Weights of a small GPT-style language model, trained from scratch on English Wikipedia: LayerNorm before each block, tied embeddings.
Each number is 500 + 25 x the weight over its row's rms, rounded and kept within 0 to 999. Layers, rows and columns count from 0. Numbers have three digits each. The size before them is the row's rms in percent of the matrix's.

# layer 2 attention query, 96x96, rms 0.155, rows 0-76, columns 48-95
121:517505501475480524526502481495527491452495528511455535528498527519491540523530494469479513484496532544500526502481534490505521514499494481489479
150:519518497469505502469527506474499502466498477513498486518520531525431526521533575478538509508509489509504496518529510478480508528526451501485478
124:495504481513485497489494503490487494520506479504498492505516511495520493491442500544469472469485498516497454486522487519523494487481514534449494
124:530526491433471523502501497458473508525475484497499502495484469458482452536487496538477498492474565480533504490507503521507523464502514486500494
136:525550555532525476443520473479512464500513477536465489483521507545523481448481534511460483507509475510515499481508520518490493480552508530493491
125:484505501445506490470446513488496499475502512485560528520531488474519549509499426477474459527495493503478514508463507486518520498464542500533459
118:496503484518499501479507483502462486517477414500511528485474472506497488542491491505529515507498509544509508474499521479518513536550544523486515
136:531504513508545503493475477492495512457488513491449446504490498451483505492544524499523503521462491511535498503458509486478522482493523500504538
151:506494492466503496470513564523518492513526462467507457473506512493518504506485512501499464468506500471539541505503504507519471451469506531530496
131:481461512497484465534512493509476541480461454482486515471495531510525469480466509474486500526488472526503528493544531530478474473477500475520495
153:464492491530468519557454479487534511532481501491451502523511444557468510517535495474512466526518486562525513511487452521488507467505424498473493
149:528492463498522492539507474513477519547508551547465532470520537514467496512492492503512492479490499573483481495525496510453468516463512487537506
145:509506507509499505504473490540477504522522495475466486484510487487475498516518502454477494500484523494513499473487470502503477565464507511490494
162:509483521484497454499474498531491495550529499475521515472505536477472469517482482507458502510506525542460508506539445506506496507496487477511515
138:505487464543533492522519439506516560495534491466468552500483483504514527513531442481506527537511466560509487492510488491489475494503479538477481
153:496454496492510501446453498516488496490488514493521510515541512468480479503441478497499475479514517553486539509512483492522502518460498477514500
120:531518503492515508513459441502517461528500516548505515491463480490506504494461525531507513492496462528490518528492477468553504518484486503473516
131:499520488497563477501513493496514486470513450509492496500481470496529444476489545500491507470524559517476487475441525483444493483503512494523500
185:495521528456514502500506512461492517484486490509475499526491501487497530491526502462551534535473498444526486494504528528498495496539487533472533
118:504467510478476523494500470510533486467503500503493487480468540447476494542516490539491527478493523510517495494483531483549510511516491517505499
117:555563511533509486478505497504505515484479481485454467519477495473533540516580501479503478471498490498479512467507510490488536504481478458493516
124:495517533501503521488505498495521501489512504506482511539497477539474519478490483479519477464535460487485465535499565510525443514483487524488494
126:546538525485512504492461543521497520531516494510477508529508515490496478497499502484518509498511525477538492514535523511526527515455491569527475
134:506492500483457516506533478500514498498481490528506519492466509457493506542518501520545509500512511494512502554469494474520498465557489453544556
133:558527511485496451474481504449476496477524498470520493473490485489526474516487517482473517517520602440537502504480491487505500486529514534527517
122:506569501496539460492511481529491539517503502496510494500470545505513489466501510509531488535480474481513417514448500503456513486521489502465461
138:537518503496459461507496543508480488504514459523492486506441510477475530469462497526503482517458522473528528477473509527506512495492510493492471
135:512507535517522457441500485485550498512472464478501486522468503465495483470525513497511550501492479460565528536492467505526517458557503493533499
117:489482503487505491527504455490534521520494524503512533550496485485506526496513479463489498520466487549491534550499472530497479487472473513490501
131:485490472456508477543491473522528522503515483524491486473498467490517524471504498496485504484494511541506479489537485493443468531502521461504501
122:487523473500541515484502482498505487533490483492526435493540524504538512533496505482453479514495517539490520532514544503487480559489433533508506
159:526526517495467512455499499488533523522490508491505484478495516483545491485471543479471497455493541473524485534483516517513522506509546524526486
103:486467495467506524477451510510506496510507502474515484492452524467527473515511456485522541464532489470475533511495536479554511494469506522533509
100:491489509507473502531494505499518482510488528483513503493499512509528489509487476497465453533466514525503509512523471520491462447472488502508508
090:490510509476432478490495468475516467482495475544499529493496508490441546522523488458507525498499481499486489485523506491496533504505505521506502
077:497478498492480509519519521457466500478464472484494520525513482513506495499523509479511513495487487503485493460539514542521466488444483507482486
076:526476486546493546508518490468524499480409480507502557478540503545436484492491525451494461496500492468497548547462534493500526503521488481511468
083:431522488523493536531470480498502486538527517525527498513464522437481515509536477512517504500477468517490538486488477474538525508471531523480526
086:505486474553495533495498471521514450479505474542511509488534499495517476524518538490512514466456521555499469507475503476506504529520510517467487
086:485520527466452469484460471539512471508552498456548481497507494488530549516556435464524487496502514493449506505515489507501472493469456508515493
083:496455481467504434508497492495465514492542484529521486508497519434525543552570469492481531517475547473504495461498466480507510515496509487508478
091:479514513472510492483517464502490529518502512483467544493478474445521452506513473518515498501496547536490500507503470496488455506505532493474562
078:501497515471474484485507482508500466497512513479498523468512489520483483520414501526475445479510485508527530534500500536502539513511521462517533
090:482511497511481531552522473473494532528488491506473512469533489475478501532496481503497509533512470501502452481502523530465463479515513464540530
074:524463509471493482527516538497461529484513525459511547517505492482516556508491498522535449501490536449461491529496501550495471531537485517478470
094:496522502492472509472534545486518490490510479510545472513494465489560538481484467536486483501481488509528508477484521527492515429466460549490485
087:521479451530517491516492448546462495505506506527513530473527528486518495443500445515489518502486477531473487498509457484510475481497498483504494
103:488514541525469523474528494448529497460502474507495471487527532500525462544465519531515523477518542493517514528511529508464488463511532500498487
077:497455505489529526495543468518512503487466502513443469490499494536475485529483515462499513518528505517485464502526492498458507487543507457508549
088:508484480531527509545493511502489533540511492475507456486516473533442518514487523517497541485433538529479505491522511526469500462555499503545499
085:512539514449508500463494501536503512504498431513486510457429489477484478529467487453463512489520508488524505531511497490512521477487481519494496
092:455491510501494459528487509475463451514479497518510472544458467503494498472495480542486517520491488477533510516485549529497499528509510486477543
082:494515492526508535542489492512538493554499499491456488471515488515465508466467498484489476494480516540503497485570501502468529502488516533480496
081:468521513496495575509566486529516513493479504496486501464524491540517512480494499454498500502531485521514466473522514510507508493514521507491511
102:542489520518473469481514521505522509531498488502485488458496502545504477523476507506488494469506517469526493498471511476466501512519470479526490
100:495515553460487496504472479477533538514504524494486485488433490503517481450491507534489532505512473461540478494511521492476505490496502524508501
082:537518510502568445482479521464464470523521483517487501514480514515486537458474503538535531579501504486531463472500489520516501484481503492509502
076:496524546528417541488492459503526507522499518503509486495512506512504522488513492474474505471508534534490498463502481502467510458521488490482504
084:512470507487463486484514490518487505547509506478508443480503536510501527485532499522471468473492530426492478509481529475504538517493529477529488
084:533448489480494520522521502484479473478474476510474521466551492499457498490468527494496510476451489521522478520525528494464519528521464452500512
073:481520467534526518495541522547474456539532465539523517459551479489479480514490488492455491523498538479508489493506509494539505518512464462513540
090:477521512512494508465493522540490523445518529516511508464468430483502494488472520488475477496518465444457508509490473506519515508512489505474496
090:497439472494486508488478498478483469510482476487460511507523483493507516474515493485458478524490496534549503500520474507480480452499489494534533
086:508511454554470472522507501523489519502478532478444497476523525531457523509523477516499482528480454541526505511498536454507539509502470465505512
057:527498514532504520557488487488514456506465531496485530486498525506481535492487519525494493509480521521480472511521487471483530534542497461475494
063:573486505496468518516480517484510509538474520504444520448537455510484497520506527498515476515495498510501498498497519483539534516544483445498477
054:462497503519504499457517492492495443518506507473553449524487508470521535489527487483487527502496533491528487523507491500520505483445499532526535
060:530501509534520520519506496526462473477519547503495511456514553516488433496485475506481483535459516541491471476500468495479501480531472467535519
057:495518497522518504505521513491509495517508447515460521481483524512489523533494483484525507459511464466530505544487527466514538519495488508581482
078:539513492443502474524486509488509491506502508516517492477488496533513490490474494512471494479517493467484480502469504474502507488488492502546482
065:512490471516505506566495474478511506500455514506475517500511504498459506497493523447513516565499516529488424524542474505467470486567521484477522
067:487545502462510491484508529512537523529516490474544484516489490474559547515496459485463515464524507477485505513472500511546475494445480527514511
055:493513516532488505496519513492545496475472462483460523504522509484522491474504504545517477452502463483509515505477550459526499482512492486466452
058:470516509526496477497476522470489483530513462463526444518508530506494540483505482517501549481500484484494567498511441532492498517458528510527496
052:499492479524498496530457500484451507557468520532490485501486518495477521491534521513478472536472518503509434457539499522501522541495505508463503
058:488434461557498517536488513489505517460480488520497521532513516497457535498499499504499496495463513539523496488523484487464531500504509451498524
058:476461500523491509526455517493471534484530505549481522517513530471495525506513460490486505514460449516532444492500507497485495515460521470487480
# layer 2 attention key, 96x96, rms 0.14, rows 0-76, columns 48-95
131:474495504493474464542506495517475509480455479521500487520495508493475475490488543540522471502525474482477468508542450499497514503514533516496543
143:498518505570480501493495483535521460538474477463464523475449467486542541519487495521493503454505484479487506493505515529474500518490499504503487
121:459512543502498491513518502535484508509483544479577480505534542509480476509525470469502539556492505457441540501499488495501494448461471491531508
120:485504514524489481481505547498504472503497480500491490477500534498540506494498490517521515508530476528517489513530506473511459543477502543511504
123:471495495511474487537466555491503482505487471420519456528494495461498496501494501486505500486525545511520553545530542520519535485483515512518501
139:499459465453532504503498503524500539486490467490426516485486535495473465471499481503528506482459483516500485484538485526498488513482536492537559
133:503446533469515510520520515474479507523521532517458458510462517491487516484511523482543531529479480452530527505522516521535508538508459528499465
122:507512505493490527481560498518502523548523426498518497515501486534487467461476467491484506503552470513499511485530496502553482524479485487506482
137:503487484527506508551475438498509505547550528525500507530495514474534526478500446505466512518487518527467483477506511490522506493502551459517516
134:522516473463520490475517521504500512490522564501511490492532523491493568516522499517492513478511529485475490519463492511503513506526484512528487
140:526537489469545492498522509512487525466489485498482514465520506468529487472482476517483511514547492469474457464503511494501524494498523460527529
130:485481519532479481496503501484514502473490478520494488507526497479490483475563562530506505532527516499515497492487461489519498474511472484440512
144:478531506500485502515525447516500496481494490516527500476513480516496508507503495482488501508554459515475502478525497509474537490516474446514493
145:522426488477494527529479502498544478510470539508494539486522461476483504510501507483518520487506467556486517518486515508481488567517494465486505
130:494525527440481509489523572487470525452492512491484498528513519519541507485490505524525501451516535447501514513554523508476519467521516460525516
132:523491513483479515491503513521501483512477543491506499459531517512475523511508504454504552509528471534483464477516487505459455524509509460508461
111:537445481484502517513523528496475552463493497484496538507515520474518455494553487509484493531490532517488516482533500509473542478495496486530462
136:511523496464457494476447510491491511554511507517512502472489523488491522504488479527512503499508506459486538515484501533536525525514470501446526
143:515560495522529483474518507450522507484538489501523475488517473506539479498475500535501532454516477477529500498448499508494503531502491520517468
129:478503465490501547486509512516474493516525473533484543528551484510539480459510503504477512500467496503466508500468459477514518485472488505450520
137:447507491474495511517532509486491491476500532456544476539496463484545470498490504520516485532548541488534485530527482484513467496495523478494486
124:474500468485497498508474487461496478503488502501463478474466490481509477512526521517479539514506515510548480506462458503455502485484551524506508
129:498516493510442449508536477507536453452484495487511474461468524518489476536506536499459486476499511478456536469526459506498488497557539495492494
134:498488457530538512469511482500503521518542542489482516513490495532508508448495491494509492502499531516500510481524493512518479488447493465449481
133:480483546453505542456480465506503461554508506508490487507512525451501501507562504514490488486490472497483478534514475511565530511515464495484461
132:553477520457470471496493533462497463494532506501493509510459485509505523523496503495557533487509520514482554453499514506527535539511487516492515
128:489493447480523517491513503525488529517452522486519516496504522479545470496549530492443489467529488472471533473484485473490509554497509475524537
135:473514488473500500504486535498501485499508496494496499508513511533528544520464449498434483492502478527469492465537480496511528512439500475485515
128:550504512500513555506523517529538528470496464481461468497531486520457472442472527518490454478538485496496496475506505498510522495511547528499514
128:516512515505520489500447505455469530524503490480535497464519519484467510530511507515512523526490519513460506504477492552536514536506502492467509
126:484506483529497510481483516516511508544501509515534528480508466517486495530500484481527502507503495495493473495485468485501493468522544438504468
146:484489474495515522527459460465483462442528476488514515543460510499453488503488528523507507464492513498472513486519487467476523520502505487539492
109:514454457497492515538495473505514471525486472518500532518546487479460469515525471473487465507478504558470482520512485507482497527535561465469534
090:496460518506474509508471455514484510451497534506508478488496534487489560501530538482522506541500510564486472464503497495494470519478477498467505
091:492531484512505525481526513500489491522481490483520512456512446521509496465513465521513527533494513499482504461491494517557458479471523459535511
085:527482504523520511476508501474510518514507466492543544459511503499515498522484486500542473507491455524520495534535496556483474516506525474500472
088:550539517475477453502513510461507505499520476500536488507517457478511474544491469504518497498507528461503516493545468570516519486526537511487517
094:503495536498527496500477530523528460504463494467499538537550475494464525498509506466497527521568520487482507515476480498445481534460488474515467
083:539507497461483493546486492470497573512487507496499486474466493495492464490500479494482519503513522502523493521541465511468514500573498506521458
092:512494475495467503559492480496488548472457512547511514475496529476466468540499481499506522525502482525446475522513514463480533439557497484495546
080:470505530494492511459489465548545493550490531513518491443510496524484484491468491452464526528508485515515487469505510532470493434452512488497511
082:495519524519494517510495486518527473497528490538506478523479485475518527525476522524520495440498473506525521523457540435471514480531496536476478
080:495476490491542538510494457499500505485509500501513474513472465485505504542555490467446492513497474525493517498503508428495506548465500487521502
090:532520493506528513450520510524492492465480465487517523492515466497518503499465544476483498452577488461504470500473535481479533527493487507479503
075:475530486507492484490525511447499490494468498511512451548488524524541491496483516512507507509544536525499487507512524510491525491448494521445529
089:428494506514458518518507495465484496472501481472502504521452521487494496515494485489518493529527550486488506553541450494507501474528491524504518
093:491470540545524502486509494506545505480500512505442458475521469544467521508501530511540509495570459533504464543508519506495496462505520503508487
103:482472497490456471528482495479452517506514518497522485516456498513540460485531499497498461519492505508485471513501496493517529555505539438498489
092:533488524512488509500509550515484558488512498540485505485539482518471493461488503506496464467471499518511516489443508525498508464504514503477498
085:467547489494513515472482466498524514500480480502486512501523470486506457478516498486477460519518542450537481520501519486483483464468485477462529
093:509494476484502515508495510524509466457482523509503524530487482522458526464497502479473493468458509489495468469532499511521505461527510524487481
082:547511483514482510497519506524541488496503448480480480478507494467502476529481475519483494528487540471497460522482468525506485473520508539505538
084:531487463512474505474517507543479504467516531512488513535491505538466493519510542521520518499467544518493485488513469453504473544540473494427447
087:507480476495490486446489547529507514477521521517508463497515529501541479501497460531537484465515485506547490530453503469516457507514511510503463
097:488538497489522492463503472480476467479519542492534493524495498525506443525480462477501446500487462491503523472513520501529506492516513528487500
090:447514482561488514481506481528486448492544489527517473529504464477512515537495503500468546460480500511488508493480494473531450515509509514504491
080:533518484487520535518514479534475506475515494498418517501480516458501468480508492515505479486496501450476436490510518513528513472491475537512518
081:538450482455520466498542524504481477476490492502478520471460494522466470498508519503527528480458514513567506511494503490492479486484497547501515
092:493495473484486486480472494538490507568529498533513545519516502513502508544474452495476537511523499512451517453503477510498534448486499500489530
085:524496552503485513447543522502535504486502452527507453500517458512507505502491485506493492512538505489536480508509507523512473476536536538484517
082:506536510469450483538495491473471528466485530460481491518476547505488486507515511527511484502505508443473476487535512455483489505543513464480483
080:496517490522489482533507486491556506506535497513470458492471501547510511520521535508470518463528516528530534462533512467508508476465505493499482
091:493509503548506492509532504553484504523487526502537511464471522497500510514498471444557462508522474516494469536498493507477427519504505507487501
083:516547507509468462491499474458512456514471426479486511506479460509513511481498486501554517507542495500484539494470536522529522538493488534462504
049:469483466447502473511497484502503507492527491506525497465483464515521495502514495480465508509502533482491472530499512457458490436467463486463458
062:523509504508487503514528528490511469507487541529532498509488401496528480499467506463487475488487501497507456533557518525490458509541471511537489
062:500497500462504543483512485524532485535489433458516530480508522491497535498506498499488505493543475496499542516483459506529480441425512522501517
066:474445475504509499512509486498523507432512548496504476537484503508518483495484555468508510518517507498500494524491479468489499461477460530461491
053:506445492493547522483512507502457526463533465474470479491523508480508489464510481522456500467507470488485546438518466506479483461463535476512508
074:486526489537509466464522502496512537476504494487505452478505453519536515518485481514521535485476458522500524492489464517536510469509535562460514
083:508476487534481480550495518483427501472491535513490479520481466503522493537513500491504463557484528527493444482534488499505493531567516453482530
086:518530509469505504486481483560526470561510438477528487473494497510492518491493506513513516473551499479487532506465539529499492467440484513499505
053:531501493461519487508523514551508502523511481456550481478489479463533503480518488527485509449476506471465517480533494529469501498494502480526474
062:473504482474490517502479486529515485533486488479465537467520532475513518516486435538464458512508496515525554492463516538526492497474502508510514
059:497522476478498497506514513489501487465479526475504529531518433456466510481502472483498526517479488543522504494524474511522481452506498467493542
066:518481485515515495534517511497461496472471564523476523510530513494493451459514537517486509508466495545442480458499520496480509517537495510488530
070:542500493524515523531527509543514490511520513467454534462546477461464496486512524490485477501491546543450520468546484529489494500537480475514532
# layer 2 attention value, 96x96, rms 0.15, rows 0-63, columns 48-95
090:530515493526476486481503479472468455500502490516524495498452533495499500502521501514494501475486538545535507490488481528496523484504523537473510
089:519519490481524490493493483542528527482511500517506536473477479495487498487473495526518457483502474550517457546474513502527485477518507478521479
093:430520504528502541478502518513500494500508479496536455513512523460444475510487446490499498461523538493516446462573507513507500511520489469547493
096:482506529485520499517508495536545473506459475493487452529497509451550498505495475492516534504491492513505503485523464494469508515516508485449474
085:457491515474508495511515522489508424500490494497486489501533501586496501543540522538486491479513499492505486492494451517484514462565493482476506
101:522528491449493510533507514542498483502522464477491504484484530507473450544512521502512469532526503506490455552511532492470460481476506513453515
103:498494445514522516522460500517432514480488493515453459465500540529529514496518519492497487478503574490521499470538492532535499501449476494501514
101:501501513497520496522495536491498454509546506470502471539485486505486464561495486439521530495497502486506517492500525510463514456530514465501492
086:515457495514518516460532538483516479523516487513487549510506496522490507556496513522536469534484478515488554469498498522467515469513471507519498
098:471539494486472498500464518490504506497540496472475490499537464528475510471531496506478505490504518521473488526496476473510472494502550497512471
087:485469514502459528493496551504462495490500481480424520519498533493498504525490499525513540501506512526486529514568526518528518520452495463505459
089:501497469528542511540492503526471507484451481501514551476490506558499498501455468518526493478501504501525454500498493510485506543502465475508464
095:527537501498529501478522470509459522489482508534523545463504521507498543459491475515469491470497468541516467516491468482469510492519553529548528
090:501507506463482479503494472479544485448463530506568472492450486511514528520492510525499514536489492508488542498466513530498491530542446503485467
094:468479516486486502452484484513472510441549450497481531506527498532527522463528532504481468502491486480515501513504506548556499514532472469503476
094:458507486499489523510513492495506482508512472484461517455514476480500472537528535506514523489503500515490488470469475525474509555491480512530526
107:533536458512478509542525472535494538455468521514497489463518507480494492534502497481515532507551488498537552501462504490537463465468502491477492
084:488526521462534524487468502509518486526460541501476451448486523541475497522524489504475493504458516522521525465498508510507498508521515495469524
106:488463501489555473531489485519507501517457520504516488491484505517535495517463517474521474471484506468527482473520505524517531502502473455454520
111:481476528481526487458489561519535527531479523469446494519481508493489452539511533507485506487496488504487515470472525468541490495489510510506505
097:499522472474517514519479494500496467475463475527511503524482483529460514506488445513495473463496586507514515474491475549489535531497527516456491
096:515480502505512491500516470514523503484523456525452493528537500466538488504532508514465536554505487485526520522462449511540465535487484518461466
070:529517504541491518489469477523516482529489473505476492457513548464488463438530519493530485498484491471467523478542490481550505470515492487501474
093:488489488477522518463490479514487509533538512475492528499514468475494552482480505505521443494484500528504474527501495526475569470508544463515497
097:512492499460510519512472492517482532477480454487472521457469534501535513541495518494519521455472480503448465512524483497503493526504506537486521
092:492521456455496499515504551493519499516497525496512504484469517486484520485493531535503476523487539490473519499495547532481460556489489510514489
095:532517544496510511497484459483508483492539529532493446489499492500483453529536474503537467508514469483526533495523522526473502442478474487471563
101:525443499507471535509530504458525485513510493544516506533498510482472517457477477524475506541488530475519476531500483484526513513496492493519512
082:489524493507486539514522508508514487522471496515464495494543499466484528461489489523514516466503520472466552461521474540473515503535494487520461
111:486523478476454522512525516525461510498502495474514491525553496484501527443499495498470480530516529523505505502447535500507506525489500515494528
089:513478504520537474414495480479492545489539543497514525494517490535493539515506516481497474511511487461525492497482505501494538511505511482541530
098:467500538527535532508516507493507480523520490522545493503459493480469482538494484468527504468442472530561475507504508520554470515514514471490508
092:486476494532512484487533462484468467463508479477535553496491536564513512494515485537481480515517513529535502513443475495509449510511477550534478
111:495527481433489493502495453506484534510490492495499531455522495488459524521490525520484487529519509528505519525516491529501547503473508514454570
135:530522493463507516493502525531512473500461498521513468465487509487495503519485483502535519482481489500470558507509492455495462521503514527507519
112:482512465523493514534521474510505515555532514512460522478511493485500469487488502497510517438505497451510447496508478475486508538495515503522499
091:515487545542479503521519500485484485471514508497525523493530493527547519533486527487540521499502450471480455467469482476477486550528479492517434
123:503486499511513489519515551517451506513496529529504440522511513514502499521520507482536473491496541522527507529510463497521492504503514509477520
112:528501510507500462480455529561545511479502470502520480532502513507493511503553519496505478528477497487470522505507531472503468542487526482487461
093:511517494526562513559489482508509521500439499562482465502512491520523530484496470443515504488496547508520491476498477519500480520503430505504513
098:546497507510505512508497485513493491500502496562472487526489523518495486490520482513485496452485502480545529474523486516528516530453534504469507
120:530491497509499510488493512489504496465490482446471538488474492524528499508515521527445543593515460546450517505475501494492481499501525496501514
097:495493516529498481488513507509524510487492475540514497489502551472488501475494549445475469454457489496503490514465529473499496482488532505509546
091:492465505510480513491490489502525484500529519475536515466511486474542509553511474501469526541485445477525524470502585455522465500512508496516510
113:515511534513505526491495521466513508460481480531516498467498552479514499501528464467487520498483466480500433536494533490539493508493499497520470
122:506543491477487524490486472469474515495479490537519520501510484531481481493526488496469473491497518563551510502460473547487505470527502512481547
100:522492520544461530530521495491507476517486515516458512433515536487530484501464519490488536507509493464481536506492531489507465526504513476522517
106:549447483493479483494497504469541494485467467512451527495483506507504523462530505533503487507486501468517496514531540468536508516453454474485486
132:524454519529529506479538499540484504534487476465505530512473533497539453507494552508550493489483501520460505489487458458493506465452498500474473
122:563494502485478509496519477482494493458519541544493495513558485545504518484483476480493536475493532507529498475468471491427494493488450533507551
120:522467466482460456471535511513529515485504471482497515512500503510503516413522497535514515521547527514499520514492540494495430487506499515482465
111:493474497480504506476487497519485499529474517503510511451515536468481519532500528517537499517496499509497524466468519471516470506486485506514502
127:506480485512493490486518505502497518498513475486527528509515530515534475483494556476485462493458459506461474531551513461487520479516523499550449
095:512508533513491494468522511511517487483527514549514502557513518477498477480497461481480514476452510499495521501487503530483558492480510494435521
116:487489488540493498468475522487491490534503498529492524534497552462501484462509515467514508527532489457510497507530524524518509471492474443572454
097:536483497468475516538505447450511509517478525536503496478484489494535466502480500544510468510493508517540544519475506528518503511530490482439520
113:497497504513483477489498485429483499453501497504477529470538531562534538477487497526465489517464487498461502506538493531483538511492440539553455
098:481467524509487508517547496508493486524521535516472507514527541514491496492502499490486580456480494523486457512508487506471531511476528486493488
110:526476500444504483477476509530555528514509509497519472533494486510466505494499502528531479496481518487490459490489501503469490495507473490459505
132:455501512495527479537539521528513488490454483478469527532524499486453566483497490535502528479497492522497477514498477470512517569513547471481510
099:521460470486525484494507484513521523529474473518434512484458514492516485507512527544537524507468505505449505495526499499506537541434474496433471
088:482500454500483497489516552510502514526502468530478523509506492457496479510535501448538507481493457509516504486527515500524528480499486495468520
094:546488467540496498472500512501543534513500504512428526518500534437468497424516505522466481510478503512491530464499542508511504490489494506520478
110:457530498516512518497513464505441491513488487538507498469503517451487477554462506516499515520533523443540468519508514491516504564516563465496495
# layer 2 attention output (transposed), 96x96, rms 0.269, rows 0-63, columns 48-95
099:526507468530512528480484511513562522447491499499473527524498511502542457499469516525487525494528521477482484497483535471478527468518481463520473
102:492550473506487530505511484527462505520512464500475498480531507499491529500550481485476500487455470471467491450502507497460480514486477544497504
119:532477515476462481544495494511514539548498527470474527444477514504551505515522493541514478491475495523447562485478480527490466490485506471471516
103:498467492476540502496493450486471548520530540509484533499483491560488490508522513475478488527530515496515478538484519489472509481455461518543506
105:526457458489516483501496520499508554484512460533471477485512530417514511500507486484508507506470475496518470500461462471481527572466512541542507
108:523441507511518506517503463497549495488530481518521503521505489529476556508466487493460515478491506520499515454472516503463522480530453534533464
108:500485516478474488475509555523509506464478477462485489508476473477495468460456531547483483467495486532497554496521484491497545436521542484480533
119:514481547444468456519479532467510507491483512524514521498519488453473540492507485548516480503484506533532487490511455534483547521500475497475511
087:531525506544504484501475505530483520473497514498496503477527483462505489485477444450494468502496466494525471517505505516519546521540506500496480
098:480459494534499530523484462485509471501484461513472521513474560495480538528503519524541519518505476481493507505447488491469513533498472497489496
103:483516518498557477493464511519482481508477528474514527477477463527491460486478511473472447487505474477503510467494501549497506485510491577487532
107:491531479486467473448515476538489529525511499527506511480484510452547483472538514548493512489459444518483509492513517498543525444481532509500545
102:496531467509507510485541477520505493527528489495461479521493477505492458521509528510519515471492483500466538471486527487528505535510511472502522
095:521496502509500497516510493508455500518537501535501502521522492476498499523515493471500492556502528482515451541510466450512472501496467493523519
109:513500507488507472526493561524511506506455520496494476543472496472451524496478477483476490481510515487463503447506510499471492557453528549479476
101:507500505523499478494506548487513493491482471494527484521478481503531476515464483482480489509496442530509512521526487521467545445485524487503522
129:486487542471498499457507517474486510487527499505568501501503505547467504490504502536513464464487481476469522498494497453503524488539497480532482
098:514443454528530461486498475467485486456546477515482520535525477472547521493473484514527504551515494482549482548436477487530497488487474477522498
120:502490499450480496480495517481465533486515503498495477481527482480522494439504494505461474513498526498518504484505514501487481473482540538524501
127:484517491525507504470512492475493469484501508498513516475559525482509531475508474499543511477460454466539496525492480564539457545497486493478506
108:499482467537519483487512469512535529464505533505461560502514532499540485452515519529515515510504449507484462518489536465480495454480485517520493
108:484489483477539515494486512505498555487518515470514504519485496520483530530475476455499493467526482460500500492516510492468537482475504478529490
080:496503500510465510476469492499501504496484466507530515498518476509530523541460486508503518495508539509478484534462470499459546489471500505462482
099:476539499523475518535481501487499477498457476476452515469508505527496504487501445517470477537516463510501478458504522517500523479527472524495491
105:489486494569510457477508492529524471527520520499504469553541465517477530435468510499488528497487486516522522499503500551511499472487519502503490
113:521486553498495512507528436513500453481526479493504494518491464482495495541504489456500510537514498527537487499531489487495483482533465519469515
111:521449477509518485541516573510514496468463500494504499522514504529482514465490513487480478507491557512507481524502489465472463507483501499522465
110:491549484476523498528454504519475523508513483481510500466506478485544501542508480480492506495534498488483477473510477486508498503497514519500501
086:511478531493490496464495434539509521508503525489513516460472506536525456542538511484545490513513476507491448564500480470483518509475488529465504
137:503522494518520490475495486494532481516483519522527496507458524536536492545499491526522527503503493515503462522525494487552507504478478499496464
096:494509513498481501541516534497488470486485510468475481511492513493503472482467457502511455492511518485501540474503540506550452521552544474478500
107:543512476510489463493421509471507522479511512482505516510515481488554547489507495551493502532511494461486502465468515509457507493463502469504444
094:507498507456494518463472540497499557482503499523519496507461521441515491519490464527526531456500480465459544491503502463507543529515543445481492
111:525483483510535505475516532492500496478528486506510472524498556532486503474490479489494490474468517453512525521501531438526484505530501480556441
132:485452469572485508515502468525518502499514458498488524517547483541495487486478509525482497507503526523544508500471496486484533463516489464500509
117:473516526482512466509479538484521485479465501503547497527483513501516522484533478503451546532519489520474502508538515528506483425461508523495511
081:507502503505524482469501513501500499535472500514533464514470445490445506489498510471484501514533499512515527489522501564510529466497499524487528
121:518542491455492519479484448484499529500518511500485516498455492517498493516528500512478501488524500484464497461487545468483526503512472551498509
115:472479495475490535521533450469481510545529455503491493493522463505473535551487461490473509526482484497525492484510458501515548467508456531531504
090:527467511476455526453490494534481514485518496496521508519507504497476463489499575535497470490508506480482505502515514486483510473495538522478504
099:439485521464509526496510492477538533455515489482485490536507471487528531483499473491518525507497507489504491480492502502471480454487504487511496
124:495469481474518480485521513505479488478503486515528495515531478474459505501465474526523481441475491476536516505503502516530564539523468531495502
106:510499517479482537531468536462493475509498495488478506495514492535504510501505485556508502499524535495506489509513481509513504531495502449482475
086:529484505519523457499505497526482525498501509476508488510502460504463539483517480459494470526492570547496512518504427526506527531490500513512487
116:472487488464490444527502510511469496534504495449528481520496447494510531522527523540476465525515515496458545471507438526477503507450503486486523
118:516509470504502456499487509494502503462499473506510514502491502464524543497495486531520525495483472444471480494487524447515516502504495489471471
108:484486498472542518480481549520514481477504500507554503545528471505484517484509491520483511439522534523489499501511462510489543493435484513486506
101:454509528504500541483501506510472512505529496513535453509551482502523464532464489463443511483501535521473524481500481499469489492502549531507494
133:485524502528493520467469496481517475504489495508484487488539456493469533477499509472473552507505423506544487509513531549496517502520490490509509
114:493512503533520506463479486526510536492522499493521502489467519487531461494509519529498523491523490495498544480501532480564498457526539492486495
130:522510526566485558497500509513525517518522515502498488484513496518518487564444510465492485476460513492509512490504472504490514523541492465517470
118:535504465544492503499505498512524498508498479490472509474523468547487504497478509486472490487479511527507500548491521483473569496537467468525505
133:486503522471491526539498500511485500513494480494505487526485468457485511527511455472489522514542517502502508475526506565545494508506506569487505
104:491530509502509480488461483457481494502505508495506496454484490511521482501526513506508497539535492466504501477471466465528467486484505478509489
115:490541531473459527515504484487522470516469508496509510463488501499501486551494482520491515450487532542430506484530493526483491481493502554431534
096:507530467514543512491488523533477534453515506507552518535523503487494529466513494459473486481526526452468458492494500460491509521454498533535459
118:488481521477507538481516552526457495490486474514519481510457500446498430521463520477519503453540534497486560493476481492520495522530560483478522
095:498540487450517463494472518457491498494512493480509508511493475483526488495505502506469483540523466471506537459495502519506489455488492489497506
120:496516477527496500515527451527481502541533523479467501445543512485540482503513506483473470527467448515539495488511510491536480485491500521557515
132:505460497481487489467454482484476533525514480521536453507482504548522468529500455493486467548498493448521521503458531493477497465462494516524475
105:485512508528495507483508530483483477476509482502503490494565480529489463473440537463449490507493482494535511522494511498476516464551499494548496
092:548535536530475444475473472472513499507480517525538482470483489540507486514501520506468494532499553502473475516493507494478491499519496546486473
096:471496531495480558535489499522525515479483497496503500468502467536538471551478488465534504477507531496510450556491515514488509511484483534505503
110:491475515487511463515487546475530486490502494455499484516478505583491544473504454515510491496480498510465554517500493511477510432473465490510501